{
  "hidden_size": 192,
  "num_attention_heads": 4,
  "num_key_value_heads": 4,
  "head_dim": 32,
  "bias": "all",
  "init_std_down": 0.00847,
  "learning_rate": 0.00134,
  "decay_shape": "linear",
  "final_lr_fraction": 0.0,
  "max_seq_len": 256,
  "doc_mask": false,
  "train_tokens": 123100000,
  "max_steps": 7665,
  "dataset": "wikipedia_en"
}
Each number is 128 + 24 x the weight over its row's rms, rounded and kept within 0 to 255. Layers, rows and columns count from 0. Numbers have three digits each. The size before them is the row's rms in percent of the matrix's.

# layer 6 attention value, 128x192, rms 0.0878, rows 0-99, columns 64-127
138:091131116125126127100153107146146133117128182122166121152114144130143122161144122152098129075140128130132172142186120128143116106136128113120166137110129140107140081152143123107121106112094131
126:128159021130116141144125103126158115086117129125158113132157129154119135105134137110150102175131132148127134119125128118115110137144118135168145139134139135117069165110151125131094125126119069
133:142101126127116104076121123125114086117159182131114157133127152126163121133132136144083117157112080171130135108146076155109123088143118111131107124144155111137141112119151103134099110123139123
127:156116070145123101125116151127103115112135181131104143139132078125127127114128117125138100095125096137118135135197129149151095146118119122077163097122115143161109166108120118146134136094127111
137:145143114128129130089135148138152137131118158083126154133125144116163095097109129125161147119135100129126149123114096051142131076153140145097134206119109100141141094118119142137155126154114120
130:127121139152108114155147140123104125150119140103089101105137096081142096130162139080175129163164143109126163125150093132138128113118104134135119112161114103142100110094096153136101165139149104
127:138132126131126143116201130100121115080118148148101113133142122127136122116152098116093182114103149139130151139127134114125126129127134123120100174116135143128151157138145096157131117091142157
140:153148150123147136106190106152124140161118115161180098123139145118073169120137173133133144132132106115133100130081095134134128112137153122132131117152129107130133132136086124132146091112176130
128:092153186137137117104134112094135117160100105169145123125182147128116174180099101119126102186091103151128123119145141142148150128141154157128119136155172152127145102132136130130143116116106130
129:138106117142117152099109135129140136131161153094096136105131147145114145138107083124102152148075139118124125137098110148107149157119131158153115115165139159134123111115088130126157123179119150
129:109133126119121138167138085129176137144128104134125110085129213122120145130109075122143124137093115128129123125133059129128138137118132112092130106107136095086119087134115123119115096151139138
129:119153166110124150195128100096139126116184154126160135108093168147146139083124115156148105090129162095127141126150116156130125072116142110136136156103132174125158149096156131128142080101105153
135:102098161121118137126141157136157124155121139119096168148135116110115123196126179113105101130094132118131164122100152132108127148102129115116132154119108076128154130101116093105108050119145136
130:116136156144144137152112124131135116130121089122100083166131120136127105128141102132089156133133159086130114142155101139084137134128167146118106126119158174118128135121127085139127120068127125
137:123107103122131129110096125159142150120100144139107061129117135126130126159152121150178117123122125121122112137169145137132123082155147122112124142136142135089107153072135158116101152126164122
133:119147118133114136110147129095138134149156178145117105126106142131144117146123117143140127149165104146125131102114084161154090106116137120137115131126095134134140179121129083130120140111102141
127:118129127126105121181094123152153127124119119148118165167145103103087121049110109170151121152156134090126101103127168109102103094143130194130169132142151171175170123182155080124121134104127111
135:161134132128112132115099122133116127134116129081183114169163157133090114146123163118116075138129144130130076119169139138129119152115102087182106090115111135106140135184130111105150149116115143
141:125136134126121106151115159151126121104163130141149149122093139126105122173135145157123122133179110097127122134122086132119148139123121116195145135135129139113090173102132128121136148184104149
135:112110092131123142125150104126164108109117142115148149096110122115133125168127116112135139099134109127130079158068130137137121135134128158113135128144138124118137089134092127127144116122117126
129:153106135123145143128132136160155151124086155118120133139122120139142116153104091144158155162164099154127093130145104154152139141156096145119105155100151095094105136111106114136145092127149112
133:120162082121147114109177151145111103114109137145132167091167167108119137134106110122082140128113087118126164133102094126120165133117082105119153157138134151133071125127150137110148110088139140
132:119162159130123133163164155091115138148159163112144131165156122113098081090142162132079154147105139112135161084091124119092105100126172109119091164162132127137183097137159168091109121127143113
137:156119106117107127130183132073119123141147103146122158149159086163128135132121111165134127125096105118128158136105139096164138132110163136139103143145140104139147112106109098108138097107079134
127:106145110128125152113101155106126130115167107096104134110098213137165127135079135152129105115107136133121118135124102109117117136128139160178151161148131142134135097118133175144112113137089147
127:143154147136134136156101168103163135172166086124118083154160100104115129142117176121118116118136091094129119124134152115137123118122117109127141144129143111154145157165166114089116146114157097
134:124136117129156111170107124173154123094128125123119090176145150118136157128157137134089117137176168117125146120118158091150101051123164092157144121138101134135166087166132114124128170140131118
131:107118140120111125106110132175147109129137133110095101149118155133083122116178133155116171085130107126129151146142129150118116149136136140137105101097131139149136123091085158113146131105156115
133:071094147137126120141123163170155134141094140117129097140127131118161119161140100130123114090146118140122172133106140131140130125170120104121149107159139116111122106127160094089087145159125129
132:096138157141137140083161135130144138147129184131091098161108147150141131189095145130117111142114114107132094153090103146201145145127103145179130165120171101177147115156136156143125148133146142
136:136118130138113115134089138110180115104162115133055103154099123129094118183141152118106126137108127115125177150131108124116145128122129136116119139146155120166143085128135131133113124104108157
129:130173142144124141127136119140137123131110130160133111093139140123134138152126147145105124143146116124129124139110115129098095127109105125181139154079104137135160135114103103123100094127148129
103:148108138106147119140120161125114099135138120124078153113189154184125122116143154111086095124068135189130158077184138141141113157128108139134146122153113111131141127171128178097122129133163145
097:146144133142115142120133129100132114132101164107105129102104124127117105091117098100159116141123141095122150114131151156175150078133118140128115147146149140128121123159140156153133100121172149
088:133105119105143101129121117156112107134175083176115163143103138118124131126164092172071147107142146120130149149138134139127106135131134141095121103120131188197112124149109127122144131101089140
097:130130167116139128111128170104114128150138120149095141131160105112098100174160146126060126149144120111130146121092118134105127114125152151115153136146147152149177122150084145108107113144149104
095:134134145120151142103144097165102103111141142107178138134087115130135161155104134132073139115120103151127112117086083125117116099131118127097134116142151144170127130189100159076126144104160145
093:131116098117119102128081160105091139131135110130139177117161141144136148094081118138152150131102148154125116107132082116101133145146138138145137119154130132086094129156149126115125162088130119
091:138164143151132134095116124119128119110151145122105117108148131135123114080163155114095155132135102102130143132147145090141106109114101123160164137091050107128080139069091141140115125161152145
101:166168147140133123150162131141127118124132119112168119125145138114120156104106131103145128157112105109127126162113116132137143127117105133147156113148136145116091115141109135100136144124091104
099:124136130150098137121112065129140153104097161087148090107121104133113096180153116104121125161125136152132113084092133146143148106134127131155122139147105070190134135053126135141122118172144182
088:124108162126131107059159114096109132149115116100128119076111119134118131084120132105171171120164137183125124125139094152150143155134090123073058124132080129152130129102127182152145193105145146
087:161159100124150130119135129130118130140129124150143119135116129111177160139096135127080119143082108144128106141143117147101104122089106099151131142128127147086163107122129166161123159120169098
093:145133120125127138109089127133138146116193109143146106121178104124103109113146116089159131116151144123120131129189125087150101162115129118148146098123088154135119126121144130130122148182088126
095:137134132134118115127117114145129097124134106116111140111139145161126088170166091133142130148117162133127149107163139143093103139112071088098110093166123093164113139114132116126122118164182047
092:131119128132120141079152111125141131127116243139117161146124125149152155123108125157140114134169126170125111116070092164127094140114104125111095107162124126161138112117122126145109116148133120
100:107091141139113147137116108170133131138116149118119151139165140135111084113110079114154166110130158140125113116141129152135165096115143156116115117088102160150151082106160132110110113152108160
099:111098095112127101112106125118122124158134145087148151122106171125164097141139145119117141134101117150135099116211121112126117104136150115133124175132131097128136113113156138126164166114118117
091:141138115136144135138086138099156188142152163100114119121130090118112107127097136099157122178112117099126083139143109141113121119090128156121159114104117084093127121157103106155115148120118104
098:166113141105108133121131160122168103138142199134096090135137165134170165082140120135101128143114119151130108119151129147133073097120131150123158152145138107100137095130124176120129107200140096
099:126139128146113127143088145137122111115157088104094130134104114121143120147098105144156115111170156128121155160146126138135117109147135152094149147119119164151075151125146166087119120131105134
101:157118122138107138131142110112117141134042123145143119119115124139153151207135126150125099111110138161126125147143185147135109141141141133165156155133114075096148121090146082107102069113084118
091:118158105137142104160126110119130137105123056167117121155084152123112151179146151166141133109134079118125120158151118107165100119153105120109139106110171144115110116135161159144164135113129140
100:147124100140131119150095123123086114127119087115171184173155116161151148127146143116105111156111117116122097097124127205109138170124103122172132140131130153121121141095130109108120121105131113
096:158147111141113123140153136057136132102088130123167144145148160112101106152169127116110162149104066174135131117150051105120141165126116138123135127118148132076137135093146146124157137142117111
099:117127125125139117161133151102094119122144095079149138118119104133174142128121108139145162124147127148127152133168108099117100153129121125147168121127143123126136131172135156124123135115131072
083:122151119126131135194150125168112106149130106139130132139081113114107128125098117134107142106117147115122145114154112095131104111114125123153159144165144171127118122223142116141138158102134148
098:116140137125116107088158168127127110123052113103091127146122145137144129157113132129119148116123127146125162110090109095072165150119108148147138154131164119080115155112145144112090114110152133
097:131113154115141171132171124157126120142116096150134136130125143142089199136093098143107157115102102152133146126118097136140108059126098126152153123144103131137167131183137146123136115160140160
089:097110061120137124146157124131130126156114113094123149128110104125119119140140095097065138171122117171129149094165134139133112117154148141172127096148134136076097115148159119126118128104151131
091:150116167162151136144129117111135160113113162112103095106118129085136110156141150092154120132166111103129107148165106150152101139110149129089128154112131141154135100136149175125124192156135096
093:116075172128136104132085153128104136124105105159117179135148161112111122126120148132077131096136128155139122115130125128102119161128138122132137133123118098129147123107106136108134145125119116
099:123106141132154137133119107164106145135091149118177149110132113118151130158112109124175155119157114075129085157127132128128130109140129137166111150093104138137128090134101080108117160101099124
087:133157132125152113154185118141115124124074134105134134129091088150147119151138154110108123138122106103134138133109145134139112153126122133146132159131129115094125140116123192160119138136133158
092:114137143134122156137093135134115117111125118147132117126120149139128128123141132137156122085134146117132163140148113151106085125169114110094136130153140136145146162128179161125146113124143085
073:139135159141138094179127119092152099082135106143154107127113151143142131132127128133084176080112136112127089132153077080127160158110108141153128145132134091093115191146145123149116178117149125
083:123140114120134096155116163130137105143117109149099137139144114128186102126103122135135096112118135115127099153156083134150132112117104108122120144105146117186070139118124090109124170071146150
087:098130111137122139131152127145096122139126203154140096109150107142097131117143159149074104101142116113129121129078074122137109156120118132146128115100139198165136112162142160110135162132143123
078:149120127117122135096168151161150133112085116126139136105120159154141155127123103108142153114092151163135132120139103156101154116142099084182078135174164118101120125130147098144113102093109151
080:127107091125098104124161152131146115139086165115129081160145105156131135070130126109099116114130125151128115113127133129104125132124130127143099121133116118123149098110143094114120148131133140
086:107142167123135155165094145158134141128128127139118153188131113105123076130113073136175121139181119107124129117156161130124123125114111130155132144178096131099125125143156114110122106130124107
094:083114081120115094129130119121151150133139149160130102141122079116090096092136088140133146104125079089122096146119120114103093111126149127123142136126158148166151122133137133153156097094147120
082:102143155140126205128135100144102149140124097194118096127113139185124082133158117169146107119110128127120121131137143132164131117146125126137125128093133148105147086178121150129116135104120101
081:114136107115121114101141143145136123143095107100103091112115143118083144123123139085180116108104104127125113119118130146129170116139104138144095149167095169106112115093165092133098119146129141
081:152125104136128136152154134100136127122152164117163096143146143127100127121152137123074135124114122102110072133076134125101090171119107138160147106116166195138127138111126133124126152136106134
078:145112109106142070084129148123158127126097161116103119140149131127139121126102152117104149108156143119143124090080147093115150128141136146146108120148127073136138147081156089113142109146123114
092:099115097145084158148181125116119141138137143121115062121158115144089141112139134136087113115119142148125131147083130128128158122129122132133123105108152172171134088107142127121115116115101162
083:103141115124130171107116142132132161140138087156073133130112181110145071141141102133112155124151119128113140141141136117135108105142113100119147153116143156162150113157099163145138116105099074
087:153125075154117103152137148075108163095141154148110113110146104116112112121154157137136092102105138098131120142088132111144158129131155120129121115093146139188186143140132114168135161115113112
084:129112111124127125149097139109138120133100122140158135150105107139115086151141181135170077132136138132135103098165167121110119126116141147129132143143066049126149144110144125134088107133176148
084:123140147143129108163152138097087130133082186132108107090124128148178129114122135116135148085216143109127113144122173112142123161094104102137135115145125143200132111124133119144111151103144141
089:133103116119115154083106140129125098136145132107155109151150104124124134090113128119112116160137133152132112093142110139106146124119127162092102132141107111095140166091140100097132094128140123
083:124110121138138125080149150089126130146119147090125126140130105126125163123132116124077197092103118144132116136113168112126089140113156136126145169112114098128188151071121102118154066121123135
085:118148174103127197154100097159118128119111085168137140125122118167137109161144143146096141127180112132122126117156144109141121115119145129148147159107091090154124100148115140092118134155135116
088:118135144130148148089127153110124152143094124156119108125130122134134106121163144108145116091104139125122117141108154151170142087109166170100109110099117111132078126140081095132135131120122115
090:157141119141125135153139159124123140110172074161092124094145114138128122136137145116123105086107117084129133166079103109136152136113143124117135121122180133173151116143129116170160116124111099
081:119129063148104130173135104121102106156149110105109100143096067105115074113145133110169115146101093104124110156138127122118164122129118125156114134115142145124137146084119133139103142134108134
098:147143120136115161148159157132098117130102093133134133102121147123149111107136127133124129170127108135125122130148164157138123135106131126161123140108122154120056136107115085156109135144096149
092:167115131132142102138113151143129158133146148172127131106156085116135131077150164117120138114170117104133128108149110118107104108118128122131127117152162138124135143153073158162140128093138108
084:130108179140111161152170111119125094100121108150142133146133176115160088148154162138116135138125099123122067127114152147135112167092100148119171172124111105145169184134134095148165167120146122
089:157120081136141113172125137136115145167126123105111130100138099096108170106121105118132110134093140093140130156107090112146156126109130128153121150119110164104129126123122135114125129144102151
079:120105102121100128161123156139144124166157095101150127126151137112152154131111173108101125216100158181135140118126123153101118112112114149119112133127124134096148118092133135117108126110129136
079:144140137133143088104119118127133122093171173124143117149146095100109156152118142114086142128098115123125107120105110103087108171126131134097134133138137123065107158111104138113125156137165095
088:140138130125145161128123158116173108133172124138114118171159114082098122111129117125109134126146122106133103123131110106113127154132147118113125131165137104157117145138079127118097100122136125
086:095087118126129119098092106132128135146126128090122132125144122091138122130127116107129147194139114133143125096099144105109117126113109134078177113129113091126152139108119129154166135185178122
084:126162138156122161186127107114112135123138059159125114126133172132154130096136153129111117126141119108129152141130118127136168116133133138115115110093155153108113143106160121139131132137085132
079:150133137140122126128131098113127133092106101123079128130155150139125106100122102136141102119164172096128101130116115124121094112108084145064155129104125137165119128137125136135124117067173136
090:131119128123129149133117113112154126117178145093169100115101122132096173151124154151113210166141122118133113139135142113092125152116114120141160073141106087131119128089097140104145105145169110
076:116185104177137136139166129120106121140111146120120130143100121140148132159124074112119168143141135139124116173144108128121176154111109119090089076119134110141106123140103146100149126112132138
078:118139169133129137164129144088158108151148136069111133133162140132122093171107104155173126124121189137128176142119142160133153134139139143143118099139130188093164105159125140090121149116102095